config = dict(
    n_layer=17,
    d_model=224,
    d_mlp=896,
    vocab_size=2306,
    positions='rope',
    bias='none',
    extras=['some layers without attention', 'capped logits'],
    init_std_o=0.00819,
    init_std_down=0.00438,
    lr_head=0.0111,
    decay_shape='pow',
    batch_tokens=[16384, 32768, 49152],
    dataset='wikipedia_en',
)
Each number is 500 + 50 x the weight over its row's rms, rounded and kept within 0 to 999. Layers, rows and columns count from 0. Numbers have three digits each. The size before them is the row's rms in percent of the matrix's.

# down: layer 14 MLP down (transposed), 896x224, rms 0.159, rows 322-434, columns 168-223
# up: layer 14 MLP up, 896x224, rms 0.161, rows 323-434, columns 168-223
down322 102:478446559564474487498502530546494447462539498608444518656432593544487464480479498516545521545481562394463524526547519548585562471466462625528438525549489508495463495501
up323 102:591545509516570542442434458493531607519506551590511434479563569506467527550393464458483473408414512505519442430553510547476520511465524494530477560511451524463488477579
down323 100:557481569519431491510492364462500523459410404560441504461505420541480555550576508513526462462405455495484522437507537562575556443460435493597519485501452374476412545480
up324 088:443424474577436545543562476488542507513451462463602479508489542539407432520510441495512471502526509425547520622467501508570565440582594349560408448573479439431581434513
down324 100:615535500499451513568537493527486546521556491542436537506544563626569520449421487486470487455444443569560636499515493500475479582515494577558499480583450440503520503536
up325 092:452480557462510597608606558456492543464554526433471479381503468488450447458486459565459528594457585505504627415533561496469536477550505472596451454441547473454526514554
down325 092:605484474468437424504554621556463439456462476534379630597478513560512476529490527513508455466510513494481478548519459553493434526481442545447479508446456525522480474515
up326 095:470534457436474572553515499424566608565460509458460471481466505446424545458459541490524516493528479505533554462493586453536505484490487491477452485435407401459482514529
down326 100:552466548518509469546533391492590457420488476529499508474534513600579451529516569468540520494544470424514510532466534486453508529417430453473555522511511523449445462462
up327 105:472513432459568528428488442391388453497548593550520549494444527437547414476504470492484428430442501531500435412428539452496433429512483498550516495466599527447495535494
down327 101:484529483466398506458503417457553534633482524552556521518485535540509467490438490526552442516505562501464488416527550466491500401485444506431465513542449558487521490530
up328 105:500522532542578460466503511423507481451530473461557420530571407558542494571453558417428530475542508481497453515391569516496510529461501488502432502509587494568507559479
down328 101:546560420489473465463586542435419495503427522507526547472460480447512482529565514478611571457551475561520481502438590501471499527445612486540537437608458463528534547541
up329 099:540432456448518485537554521503541392458501444536509483610541502492547541518411577500443596456424520612523410551548582512587439568429528547562537552581572507491511389518
down329 102:459482407509529520504499448451573500436482478474440493480494508544512537439431554517505446588443516560398595484483464498483488459502535443568497575487528488565527429549
up330 107:460566555514527444499533491407508575446483545491589531441470511537617534528590464483522499575399496480514536459519487520474440498573449515542478430557541563409520530480
down330 105:497433438497554494491558489401479572478514503512540469436482478456529481394486533511451500458430477506435521463478463479438440449518445469491564499509456502506470457633
up331 099:518489514532505548574567481539498478512587526412501511474486512531451484543566458495617471435481499571502441421546508439574516502440562518445405546547499433431561453493
down331 099:563592527489436529580530455546468545438459499486598549526553531525522383444584498573518438594562566549555498464515500492344467472480559428472507562549591595506588527477
up332 099:532609481557481448568503560468494536468544556460549520534529494519584576547443489540568610470397352421472518505480542420500474519469412472521490482496534444537520498545
down332 100:484478508417476478532485603469498564619478553503518507501578457499564507618524486475431419495499448512518567481424511500522621474513519507448536498459488550511508445474
up333 093:452499445457494635436435524454600528523581517533503449567472482557584572494522479463545463567494482497415493479513527452515492452473477530583538510525468568503528427560
down333 097:460556531481464505460531478497492513503492566476454623634402513479511582443496450412493481454523436427452441486439573532520476460492521408417508514476510554568513458521
up334 100:498454505601556483506515522576535390511519589431445528472540564520575467522492540443493460546453522517554593416457487544532440475469398610541501515574460493514498619459
down334 102:458524456484449539618417593508514367532451403523469511569502467442520596551609438554481537402492564436507520507516492453454566520441394436478475454578485490525516393453
up335 087:383377464503485497515494561498475461454482441459482522544579490435518544460488513440503434432491409524422565451516614544528571477507542531477475550464557467555462510435
down335 088:545414516533522512501485510535402455520491496546454570506453450432385578497469521551486515434586565449562494470486473503451448537515513538466454516488503526362593522530
up336 108:448571449489522510569479517515513545457598517494605521477412500524535563428428508426411460568562451530472451456504523461560529447469505508428468449478495469480575549638
down336 108:577499551504557514426384501530560596555461483518490581508497511542410520541513463418577573526522512583500472414451585555447555513538622539440532515455447504505532488483
up337 102:489413523506481464484518563516490452591565514532490629511514522467530547456577486592596522442499450471583463565499555502498480487487530411520567426433517430499439539522
down337 098:507450561560453555499558466443503524474428617466528660544534440529531509490469535521576458620528557512436484448517495494483503478495549468435485408508506484440582418423
up338 093:495537415383558433443519464511535528458496399524490484481557517430478459426531484491469444492534441564402561583510570610545420541414483560550525494545562496444536540482
down338 087:467571487460534430445475482541497465479558437530555536511478523527580476485529420493486465483467514477485495402551552422444509565564603563485462471480516513518523574473
up339 101:491586479509545408449529561521517526581502460483494358485483519481510476391536469532605611533496480467486520465476493368449464562506501496491515487490469484525564571471
down339 104:534500604510479454408510531538505521492587577505488393436482489520502549465551554454429516505456495498476496500497446480523531535481542523569543521569563459461485625497
up340 111:485470540480423528430446518554549513510495441494456611564514576452475577539525526563439446532539539553491498449506526512420466578465534430517524478462492449552524533407
down340 102:473572510531468542516578476451554435531384513463446478510600496502456452541480526542565351608558446521412459489513583446422526501538521465478419470492527458496592521435
up341 098:578500515461509445496494522500486516488457496501451488501442499489504502450521448418512515543506467491548559475448468500490518516453482453453533495459489427467518523451
down341 095:538530470498592526515560436431485544509488492512474501548514564566546555587550486502502580425534442489585516585451433470562480454414472497525543531508504536387434517463
up342 083:579453358519515491476489496475434494515476514572479467416478451505641501482527506533463416453466505466527537462494424509477470555427515506505547453517486474561476487429
down342 096:415551590421465520509567524467551463464462431472483606550521581465440495480501585491492547485562543467515400507499523518481493445559479539489486524515453567422540513539
up343 092:506487626432531509434471574520537606554553542554495496551433536413495517491488450526556463554518545568468502445534628486553475461457509531570520461523441586567509448504
down343 104:488449510569433513526455466465540491455546490475465540568462473521435442484462445484454567496484475470524509534526559489474499445443524441434526533475476433440518551461
up344 092:575580432521541564437457471503519598442559566497461407417420483492529532422475593456493566481444526559489450499492462544520447376602543525579448515512471533505532532568
down344 099:559548489545494557530487523535481480455525496561551500559560517479483541562506451514466515520493488487491586485569369580442449385461449510451535456607535502446433521484
up345 103:511362484546498505502513557495494492460474504525398550458521485430466470463513467561524480398482551503525488517467484446422540372525498500494436595521466529392425528390
down345 108:530457518527438481512491484514485542540577619575501523487526571488512436513498414515449437464552444647490508450457553526461462573475476588493487439525486535474545487423
up346 102:507579603474497374476526532475564493510525550547501584458515505447459478548575532491469560485498605491569514474459500477483563530546502511526467514393524410433530504381
down346 101:515489503475549496558612472459500565463529422451489557580524525538465537460516532464551422451479408475438469481530486451407524442541570476542540398491525523450441518561
up347 110:474586407517447524419453582508449573529503540520483567487395506420469584524523532463492531497448533566491525563439447607554488418470543418501447537458526444443504549490
down347 102:541457411513481469495446552469480560403492478412469454543555520543444493600482509536511457554489533446485453469564536510404547393571552541516519515460526502520462568472
up348 109:482468499533402562445472519495446531472436533417541422347502504570479513515505465540504388535455533442508524424437592439494470526609442500573562597470456478464402582495
down348 106:448533570495485524452532489513436529456570432554533530486624528468411463586521521445535537487507504485482541460581547482566496556472515460519469462462441552458430510500
up349 096:493510472527465459519486486558409441451443473451473496495486508544491630439538448544459500538469400462506584500468499437501525479519542553518508566457420483575503531585
down349 095:503407456469560455479494553424468557465330563551549494545498481499516528500430557546511482455446567487512494551508451540515533506520474507587505521531412507552509510527
up350 106:546498409411407511523560504482508595476505472492492557420448444553611507454560495430513557561569514507529459496504441455642465465595534473550531450540496531493548406561
down350 097:564429474482542510442466512485536501516556576457456438449465524516466556496500491600510530503526544550524470527526465451507572538534626433478468472474508503551476440561
up351 096:523452547515590458461566432491539544482578450575527518528568503493529536507485554466559459371443498477517447513541571616530519596572552569475489472523511525573447533551
down351 097:469507505560512564451524458500464535583524513441457453576504512447476427503509419462586465479486495511336469468460526471497542486454547494417503463603577530497537461468
up352 105:441456446465492404463570412486477494526479541603522555581596463421597500452523495536520519469446558444531525486497453498489529469493409517466557523473539424464505452492
down352 108:487464485447435498503481381467468430588596524494522476463497476468643497550409523444497473555477472486442518408426458428500578514447459474591521463435482515574426397549
up353 107:531477427457412437346500557455497572500560475513555612505511434458504440489496548522550474547430475492471453428539597446439486459516547592433515574505513493554501531508
down353 099:555462421462512461458521420473514476512537566535576599530613429429521539484471582545511513456479523535464515442568505440488510378446608469475571612445528521479577541458
up354 113:509552507454581462534509494508497511419443449374484418478451450469476552573526428490529570474513514406535542435499400486501482611487476486481563574503508436550497544572
down354 104:462577539559536482461448478542511521502515528503573457482423414599467494494601472555534600562512473524509580562431462411547535476502507467523467560519546507500543426494
up355 100:487515510495586531500534529533516485478487526531482428450511532504444444471472483552470417506458464550490518446472519497480442578531476494529457600554532542521511532452
down355 105:477540510525423465472573441587493491459429508508500465435400485549517564545522488629556455388490490537537545450478491490546525506549519459532599501445497456464564402430
up356 095:519463517527467461411529586494457468521466390463448471455567474493430432487475465479611598422573568423538577494453507505473526448500461478472434530480528436495451513508
down356 110:510510581470457553535501472478496497461578547575451522554545513555504501451600492531455533543490338568466485509559427523494482523558568562480620437473508391510580529511
up357 096:525476385544444502458539503517448493517525442443498471495524474507436448529529483487487476473493473459550570514600510435577498467518507586500496509523488480480504573408
down357 102:551471549575454470465544393552436485505474608521441510560505545546518493476528512432462472505532515554538564507434532512516450485539576567510477409468583504458566498470
up358 097:531462524440572530471428574533536490383429475473572517546370496485532422414521524439597496576508479506454471583489480467517573379474557512506524478545475506569480455476
down358 102:580447388540551600437533509540494439502515425437522594500473519399541507508440520456545521536577533566445391490464557438492553526524486574468528503481436428551556475510
up359 095:524497548419528529488607464532463511490507539463533453435467474432449503520431509459513485533578493467530443581426482512541543509482507534458645599602501447534573513417
down359 098:508490525469473485501496479602414503532493511475565512493522486530487528526493433559537455506439522512574572539440586509499549533562491412506448526575472515503513491458
up360 102:464552423496546490470448527481447438407530378536480555558521457504600609508431524535413484460447483542530435511481460565483473531467538447592529519495622487425495488584
down360 102:487544543516444525486479475433505476366524412458493492449564526578545570446529463546470521518589505496571392374466470545425519519504467517489449512478622447445423451601
up361 092:479475538478448445554577490505556524574429515483456607564539546480560506506490498489491463535524447460481375531563580481487489496460575495556530487515569492444479416537
down361 089:561484428538536556510509598563512456514441469564557354448532436419470522518486543553498444464550452535504544409481554523403633495463604534505481452409571448571508464554
up362 111:467402531478499434628509519560508418475579490573527462559537475497482537470513540519421518509548524534575483524481499442537477474503455534513474546582524531513501561534
down362 103:438460473469423460508506549507493558544433460467524452459443567582470535466570472471525529494469451471453465536448448496546425493471535479453570376381528384398535434469
up363 105:506544472478516476474579534498489520555486514528472494400435544460511406554428498550423580464434507566465432513540427544455408540472530432547599388472428488564544461489
down363 100:497504492464465524505500515483580457490471535585517499464545483494399486424516545548495635557583430570508539533535410508536511440476496530496542500501474473555510429509
up364 108:459598548471515544392549512454556454536606462434545459520493499518490529455518489534534415550524482477536520525543520479503408469485508563475487514492494509516413557548
down364 103:472535502595530461494466457458591464387432558527574448513411441618433536526441529581450441449481512528526491535601424418408476485494475480448496517505475449468378608552
up365 099:429585405483469522500544482501428519460535483564431401520504383524400461462492508422528527454457501528402479509512518469467459455389520546472433525506522452452547515621
down365 105:409476519501573522484504502533536578572554442621611502478487484499440474488515446472499477566405543490470477482591496472459471466639459570559497431545552526449430467506
up366 099:460499455468561614483482472529416561503463538396575581484457484493587463460503510470470463474585443559508511403598552554471546525496442591471514470495433476546458556417
down366 097:469493486426540450503408505432405571485540510500538512498534552511498550507463541460488456531575517435558460468493465480391515438611395491455504526416470565502547571496
up367 104:511545485455465547512502492573420485393456502438472604473418449491473509493397545493404454517484505442504490542493449538480502574516475453473523475505527514469462516464
down367 101:439514458466559532482503443484531547500355568425445448516479508465455549562383452507596543541517554443564571450599480468512537549562531497527451468543476433502540538472
up368 092:422414510441431426465522485553525452515514537492536493461591522454505625482579556559410450489624566547550502497493485433513522498556439500571499662480508462517462621498
down368 097:470432519585525463487530540505468592483526462491460506470391455495517469515453516442536498488482583428548500467445504518513463519480536422476504422506518447499606450453
up369 111:598518425533508483537412517506421605396566498491464465550527513488561449506461538435465493569461442592515431494413491472465499615481536481456505414465487532429407546575
down369 105:449544558578574501586487493504472606437441506529553453524532502472461451468496488465482537444515503476539458497479399494491479426323480478574509512540589483458445565467
up370 097:536467541494490483502566490386480523544457476512487466498414508598453478463543499597450481419372527445555426498510525540453469519493427408512506439509493532536522455551
down370 097:507504471502551502556423542504552460447389534461467537539493434503469468485499556511522343479455557501536503441430465496521472582407567481532537557497498542437507477437
up371 104:561519495474476578510572448526462339564440511544518516546538447397447531451609623531490514596543507453476509558481483432465451406527481482438535466517521522485605498540
down371 102:547465440453503546440454388505531491487518472438489492498563464472504470538490492598549532542473436463531508575545438584450481459519484464481471510515528568459595465462
up372 103:506499509578477498481444522522453465645559421502481504515522504422550487512568559518399402509587572511540462484499524452515497523473524467566520472573475541542430507527
down372 095:519451510544513430574525648473638479468430582447515524476526516406442436537445449500532498509536512549468487539573457466501514491530585574455440501557516546482524467391
up373 104:502554566461453590519566537529581557574533432547462544483495451521420518463509458473514492452411503590491481512547489488446533527496575555425451520542410449555546527468
down373 094:441581452540470485578465489571442399541465481492507450470518528510506574493433502542531491516428455572492490402536459488381462560599602438487442477535495556511572423604
up374 099:448478563535524481575460516455565607452465497573382511563410509531588308421448442510478498518473497477481441492570502519405509583507463524468503467577514418473535524479
down374 101:534466475403490575534401488545490465527487543546453418552565503472613481431503460500406467508529392568488442512554540450481489499540595466485588479356488406468587492380
up375 085:424465519538489516500439434604483480508496457520507502488413496515571559473447521521497524520490385505474476403562584611515500504560638517522567465488485492486494488479
down375 091:583568494411455446477602448496464509555504518524484530598516561518545420460455526461388434458453487438537443467570458512566545531473357484510545489435472444524501539472
up376 095:553469484559596557502453509487414484442456475429471483425669483490525504531398418562498543485510459492436517513504498512559439568525463480538503465593571505474479500523
down376 096:448446511364482527506513568450516435522451507577413516458576529531487416425535477484487492387446530588418549537451462447510615455535481525450499491468459589547542509616
up377 091:429492556628521464467532502560440490503534515445551494475520447387470502572449485469468523502559421414458617502538542574516490471513474501525542631538529549564512491527
down377 093:535497405434524571436384480583557465518515552573433502545563617530576482549583513438572479530550449547605471498513494438543473527410506505544482436515478496513518504436
up378 100:559452544491468547461561454482502476495503490395509557535499538456552444548579458429539511485495452429495482389486576467480529563509414530563474411570530485578569570549
down378 096:428452477482523523540477454537582533466522499432547463482489626591438417556545481472604444491518563488450462501556556465540564547523480439476504418475457468531577451498
up379 106:492528497455514412523545523468543464410437516566422456484493475437457423474434486581509467494573529534581556431567501472512457521485402554394417524498443497494504534508
down379 103:500601489514516491512497535452438486486625470572583473448535486377521477534510582560447525470537453458529410515541498472529470550494446531440428627464551563482518500536
up380 104:547484439586403483492562509443528489534597473511516519396531528429363478433524464537504548521454557520462514551529453500472529444548517456459458523497537504402649473513
down380 103:537455518526519535492573457506532435483512504459487506554369526495525529426567411446649492495568524543424499488547594528539499534427501502472473554466391534467489549570
up381 091:460432635449496550531496314457531499543513501523581489491443397473494489423454505321488511510551425471493484461422488473563488431444444433485457561528529570473497457457
down381 090:499512488530526518439504216537456491519514444510502564591522524556484525446493457465522532544488452539406558467504448467430550526454539508550479509617544486515492482544
up382 102:535518430490623509429513488530489512548496541491475511508535573492524616505488503378467510470472501418493429465559519529495535482482418461550464538493513524509576541468
down382 100:447506521523442506410503476450560597398501416501483589534477487445600542520542538557514622431457488570559561456527471499486477404420415527440492441512528420535429570533
up383 116:573509480548489486429488470488548420460494393585506510516388449500467597560522566479507468644489429486497488507570456486507551481556506502470560478473484399461523585461
down383 109:494566578526591576424484529555374448462555594459533555472439488556568615506466482486511552516562488499529478622507517432508491512617512558569637521549524501462485516473
up384 098:494520483495427476521450497522480539540523491465546488554520563548458493483435434525475478503413511463442627542540421541475517451560484512482539451544491466551605588468
down384 095:608552471477411540541525469502527490491416488457590538500567460551467492412590426476378590568494502474351560545453424578468556468429393514508491473566505428498473494408
up385 103:412578558419501517462485391522437468533520491405428473539502617524481466460417425498451543431535506546513500526551502559480489509450577465520579429528458527437451493410
down385 106:520419511456521516504503511477475516505507453471484391504495545476516591475436582513547424456438501395488502467476463388564505530581490522500504477412555512485511485443
up386 107:556505512497458530463506480438450466568525527501539456497380555477461459476450462439564478423481501517543430517396518424545531472376533409532432465507495507578529506447
down386 106:503536580508545419461454585455438460536586530472508590469528540472516590398427570512512534470499473510495518497575454540413502478498492578461476533492495513515475567472
up387 107:554454436484476550459488412391585540479486586547494469471516488420543550461618468402545546455458553544563561452492481511477521542498409516575574399555431514452520553507
down387 099:547437455621519594524436543589475474496480443449552508438519516476530473514550492506449474453476577567497555539563571581560572439511570482507475485485503593443494469451
up388 099:564472450574503569442509479453540609515560518475526568501484502528583524556451515492598511482613426548478587566497414470424504533520446557527501449452436503523492460539
down388 100:500518514602582510494535489427560495462388507460430559615464515555514513470493440579543510442489444402449531535519562472523517390522441479427439499482402497494509453574
up389 107:506433453436509481504480562500519477413460550586504523645507549547527539540402487486476508430683496453534387518431466479494522438443577536518588478453535511395547456498
down389 103:512506535465577522407468539508434512465525596510463402431491433473484441591471474486495461472483498483421482493507389534397422543501566616513511379551471454551560422461
up390 103:450480440566525489553525522517479404507598343496495497484520514587491572564486522518680580506547565520519506525483491437458605445588575468466471499554458364435555467453
down390 101:451563525554499553569491545443537484483381568511466538420517476524527484514430478534454526434415445447458459524452498501451519498420505543496498515462437519502431435494
up391 095:493532513495416441410509499430570497548499518535443486649471538565570449468527430573479622479442574478544472475484592512484535443461572525550563465589605457475476523566
down391 098:596489514437491449387482544518518510570535547622467460456541456491512499532444630416522476419452534581607544537501554403546470563568562494487590458451565528571585575468
up392 104:454569493474479528520398467459507566495534509510477505522437508489592380571387480417438508489450446480573557529557508572559357529487568542487608495546475541514487553537
down392 102:458479484452384483523562513516479391510392490535405421449467477537579509472499554451539462523423504485564460490525440526480474490451537450454568566455503589430459506434
up393 100:456472540505398469500469488605415512466423530439543490519476540550590486427464499506541547510440467548455557469530484429552501402518545507512399342451484520472468414450
down393 100:374486476440510479484421528635435508580637504466443495463554498466422571431413493495463504524476474474504570399509524462519544508573517483510492517493566508480532546466
up394 097:473547529453548529506572541596567403594495540526476479396558566581465497402478572460572519457550531570502505398611467545487422557465502533498541469427490459470600532511
down394 100:498375462574538516445460507449582479526535438510450499486602499583516516534434450530488476556559472447512480508458539506584486548511505471513512476504472485434437456524
up395 079:539533511552520474487495503483551481546545430481514439460561502356450466538392516354618468528464430482403519473479514510470517447623499425429508545522591493497525548412
down395 082:496571521441552555569481603512503485450465555430472496565569535573497524579608458446405559555481526490467451514479457491487481446499514509500519490569566441565463444558
up396 098:523439511395538436450561589568517441552406523396429419554462472491533492490558504514538460533612520516555529462482526462461445471417560531585505463478542525502465450419
down396 100:460501479427542525473560516465527476498494500477496443576537499454462549505554431493425527508423563565603502515470593483621529509552568476488463514550454558621488414438
up397 103:568495505521530464454496532497482504459507480527525558531574458467511507517424554545504496440373514434483477466482475434572486555456483391562597498464466597524648485595
down397 096:495418503547385500502553516499491435501512475523489536487570518523457482408528475424556480567602575527431482415468508488585621494554541489485505402499475542528515449471
up398 091:423499617418440397459516503481539463591518501493536462547511427611492457529526503504506443478501484484528473536480496491397443535406498482555426545598549533505541507572
down398 090:481461408518465588483493418467563488574541503543527526524580561490573520513567479487531478554435507421493508466498452457466468494486538452577524455516611355581456500565
up399 095:539462548506429440447551507448553466501509574451501470623540415595479497515487464498488484505443554512502461456495475456531545444562512611544549460393453558518517419541
down399 100:478503552560407530575490483536523562480583473399473538438518449477580374530421499478493487486489558476469408436585571494488531429561500464410432439469469422571508406488
up400 107:562541434489567594509539546479468496494552471458506509468521439506530423504454501442520420498427500422499485428528571558496564577383438430495491454505514498528584411543
down400 105:502490550533557492494550486462509535564416425491577477452506484457515472503584499503471485529482561539515575571563459458553478481505532474450574484495548512465470471486
up401 097:572468563394483517535467580498585422489528487459481531414492588563507511461572527516571425592479529508467447419526529468357524504377480405514419491508531451509559456569
down401 098:448506508581521489574511436530505463435558458519537520487504439524539546519492533499570549436440460420610416561340493500459563509567524508478495471530517533508548558465
up402 101:403500403505593555490570491516482484553391425559560454470471480498563423493575500410476512451401510534568510457505591498533509510494504515575522543554500421445424503523
down402 092:520545550483559563465592387594526450506322560456510429473638462414532532492436569496497453429518576455492445516427514568466506542581521493562486458515492417522545543485
up403 094:393488583527476503504491470414550514495486472574371516474455519476646478407454513445514559484461466525455467498526502544522564515525560435507539452549507447482536519477
down403 096:449538518481488543481458467510542529535499510566529561473490444576506478483488549526425507464477350476498505479492524532495525389504532530569510383527478443541559536450
up404 108:432447469549497353496567510481514475462490331510538508554544500466493599467417630495444447503516519533494451468409447506489551430509495513554564564522464490412531485490
down404 110:558504490619499542517557475467547425512521461526492420455482513505454495573385448465470415514529437531522527451556454451498483468507583556517466488560525493434470523486
up405 087:539475457436560471452547580498479467529450411556495551483512501413495467519523500508493440494545497544495553515527529486539514555440438489460515428501481511542480587436
down405 087:499448469476454448494429499527384454476543505569428529477442503554489463445501548483511489453472359509518515505527531500432465501484514441525587444443438464529575567497
up406 106:493467524483588492550501510592494511514483477512509547542497431480588479469544491526574602476443414444545558384539463575456576447519507552553550501569442516477525496512
down406 099:565465532435595484427481537510543429505511470469573500475492528476551558458482556528539517628451489419544534543570469515533461629565521465427468474542523492479547479498
up407 098:452547526420465452477493529499466508567462411497552526510486371573519502473503545465534513370476460430573473478523529521509434562555599473448482536494505576469467415506
down407 104:501536564483489435635488484436467513504508554521507549437397527344531512468496496453405450503486569476497493451521441604484514425472507513482469487508540489416422499539
up408 119:571606419517497538423484567572490535490443544492482577522530467565491526516529566503443541541502553505549594548513361482456488509404596539525562523457529428519489502490
down408 114:581474518538536489449415481559475603483512520459534480502571565506475573461497477477509526458538519363517467487524495507553475524426419619455487536485499518469528399498
up409 099:513507482608465524530486509496556457417474534399550452479512559472550506512530496561462500514420495562478423487516474439459505480496577547434567541427375370446512547490
down409 102:451495585486508452507491456552496489482456428609491537409488588455453474520446516475511479424459527517597599498476487545521512481512540416501540509545446436420566417425
up410 093:475611555461515526545496439563511391613546494524594483465480476563463486484518480485530484540499527467447431523543471537461399494423549541557487461552434504553545387577
down410 094:541438497536528522442523496466538434516535548433530428462414550522456611505579530425442473560637565515381428453472505499477521455568547488516495491485480550449514585469
up411 093:593514437532471538378486580594494553358479476514486539532432516506530502418477488543514472513592539521501506389443453521526557510506453535448452513472487508474477452487
down411 095:444410459552425431527449503490451510425512584517475479510453496586468476502466541517475559518497438590518516510493487527407401474392576442500606532445546457454542513541
up412 104:604498618531448496457478514523527496555489481433536540583518452497476483523466526508593456485463518552547503465518471525527516482475556573568538568373481544502457494454
down412 104:522534527488340447509436475479533560479483445460581499533516528509452529532501488537513459529474565551493555495588565451406582529600647511440392484487539430558515529484
up413 109:513483477583609539652458495396463530422483452490473452497417601534489571498489531555466600442507484549477467506501451557514468552434537457486517533466541548472511506558
down413 103:530501473438568433430514470496588458559529501538575525394461560514463438407446510497586503558469514489452480548493495484561575515496485496432524468415560547610536509517
up414 097:489485522523598497445562468520501513555542488553405518513547498523548464528516433475550531497531574509469432499536388482473580590445497494440515434398532494559433481503
down414 095:444492475484553517513554530495429416566543543568453496416611461562520522516467471612473458453482475573514492509519462505462459551491524551482553465497554559471424504393
up415 108:469451578454565532509387446486501491506489418445505472565477484435534657399462540468542551417564405492498537480530584519552461406511532511471561539487504537442454574478
down415 108:470447402619500437508415447562492520550476465499513545450532375431497460519450531521540479459453543451506512462468561477457535542426528471469484540521494523510602570615
up416 105:474500594552496538494529498449481535580477446607565464441476515456543458454530438472423567543510472530475440438469403534454479455348534482590514394445523515554556516474
down416 105:512448484526481475539629469466484510467439522585574427508525566464481532480484563506528432521548349641447571471551513503479611490434528436588516476499501433533512497556
up417 115:506544485452469497574532568443440450419579418453550486486484534456564492456571577468593604496471408529432522512458529531403523494472430521436522502546450564510504546520
down417 099:522432508478469473610424510415631532546600447510506470560602472552559516487471482553489451567474532571427541452496452508416512547555504511515500513483426587475547611427
up418 100:481469541436513495480604559539461415476508483502574520536591492551507411421397497548509554437565581628517525604486505524457534506477456533516511498520478482412471479548
down418 103:471536494453495560456608464523613525557571539463584483496481472538526525406512501382513483505459542491473546452459514478561466508603548562492411441554404492393450404496
up419 100:558512511451504603538408434488561559472464505443620488500571559498499453599486505570448510510451486505487514445469420464549550645463491517493528406470419546491499528559
down419 100:551514455517592529488450496515487507588467552523518406522597479498459454568504485465503401446532521451363478512526467465556451537401441498561473512495473432452600321491
up420 112:564554479493522472470591479466509446372584471465504548637511485407548494561514574456438507450502605554488443554443459581562542554485552481516465517450517491485461592536
down420 105:498560487478435515517553533525478552452548482418566553520374445498456478576480543419518438489526529539499436508413480460420443492466534421497510490435518507485535561542
up421 095:500461483499476485595470511518509584567545487451591468427538441563496467485494586502590508470566548521505480458578512511542545562541506541361514536470392526480457477520
down421 093:475549500531423506568471519448443458496494575509569498511565507517538495492475530568634489585501481603483512458571494466501535404561476471519504556553510527446521526527
up422 107:516490464544552436504443489524594520537522489442501556487468524435563618498539599566481458588533515565552526451535508553520450492521527469503456468529503584495481563536
down422 105:577464518499535507489518558476457522451526515506482458481482517671573572434423476437599524495448507540520448489529534508582488474552468456444576542500444475534479495520
up423 104:484454404534521508510433486511505534543393491493650480535488484531389543453536507496504485590462427476465479459397599479532596511530519519504502557530530503501481562489
down423 105:615514519460536370477442481516487439556564494359491505562540510488547513471523527518517392466540508407387585498534411445526582505397494454490465477541448483449423464470
up424 096:524422540453403526554455410537463514549532507555595517526476497479499506532460491414472560500559467498418561526500526528554479497476556557570423389496536572498538484601
down424 096:458561407470403530506664297465490348531452488528490535461498626509496501459471518586521485435510507457517506573490529515499483455498439551598522510506520537538500509520
up425 094:541487479440538505512476464402496546503519534489507448456439489435571479504448512522496585429448479506525496519468528544452551504461520506472519500462523429663440574582
down425 097:579600544518474503466600437572505482540523599500541538514507530482463483490613502479512560602470578520539531492540487412566439433400503440585505561490495591432463486507
up426 086:458473526525553443529520589435526426452389595520517510476544362542544464562560522513506529555498535548544476545524496406487484441457496513347481448535416637515492571582
down426 087:525501498382505583562495470504448466554501453529486481453530530448477460436547532463513496423512488567605483474472504540537475478532434461521544485534662553556490512486
up427 095:515578502556470564507413534510488493535511412460520497538473555571485499536502464536462449457503436559465519529409507627563508518529518485463520475466606613551562512517
down427 092:453408516512511379584485557426595542607540487482460452517398513589478579407523620458445465439443518479548414533507401432541537543520452506472566471499590539457525571595
up428 100:487417574459535497487469512393526473396502445599469600494484498524482466534448468458527524447519521486644520554496552499530557505573542481465487563512555508514457449503
down428 100:535507429436519427484523512478522553481506517467488462561532557473479528488449483492466515467462536406495488519398520480387416450436500482487395422524546521497516532512
up429 103:465500465565596490478418536517465420515479403506511563537428483534490512491494531522438458466532514531494533560442496474529611532533478518549541505455537434539533543540
down429 104:557475572478600457593521571543579447410500510519547439495476516525561517594503528426444467588503512476461494500573508458533518571576470499488461471608576456518644511495
up430 098:535521493512585383508500482522488518533461457438540481533538481417574508398604501490477536452453555426457568525539520533505439499531446466516565395487395559440510489453
down430 090:410410523519522543487441443539507584470468466421412497458468582542509442456520491475540644510382482533635405439493523473456501502525511582434465455546562547523477572503
up431 101:550435446461633549600472510598444482468495488548440606465460505576526576570621497515504578468572538482462469415527546485458528598445533444494452487437470490459599383498
down431 103:526529552399566432527480475550648513498464440496518531583434514539521550485503512565595430491485523562464575485616487484569570484530522489466463522567435565429459503513
up432 108:425388524377440482458517512473520384517565552435561601484461464438500498464597477537501492428519487455535522581530384439440483532485549448565556513502456482539494495526
down432 103:448529475487462402452517527593539482479530466440551506533572448489513472429476488495460423415439519410566505484576597477464503474475464463419358419605513463386554553468
up433 094:493475492481456518583490525512474540478521482507388494570426487554485456430505527419464522433394455454467478474506532540525550595517447526554438496508540526422507574470
down433 092:553408482576514559564557466413462529528513492473478525465450592413413538517556388577453565538484484458475510482466515561539457373458463412476519520556528455511487484516
up434 105:447474569433519527550576538470468528522492437528473508466521542446529559526523522473489499406505404549465557435400484555467465503447495483497504571493500489442514472529
down434 101:474544421516607503403511488545500468484507452544588456424571469551515539519513441544528462479511506464441511448524478519368396501619427502494544433500540519494538578439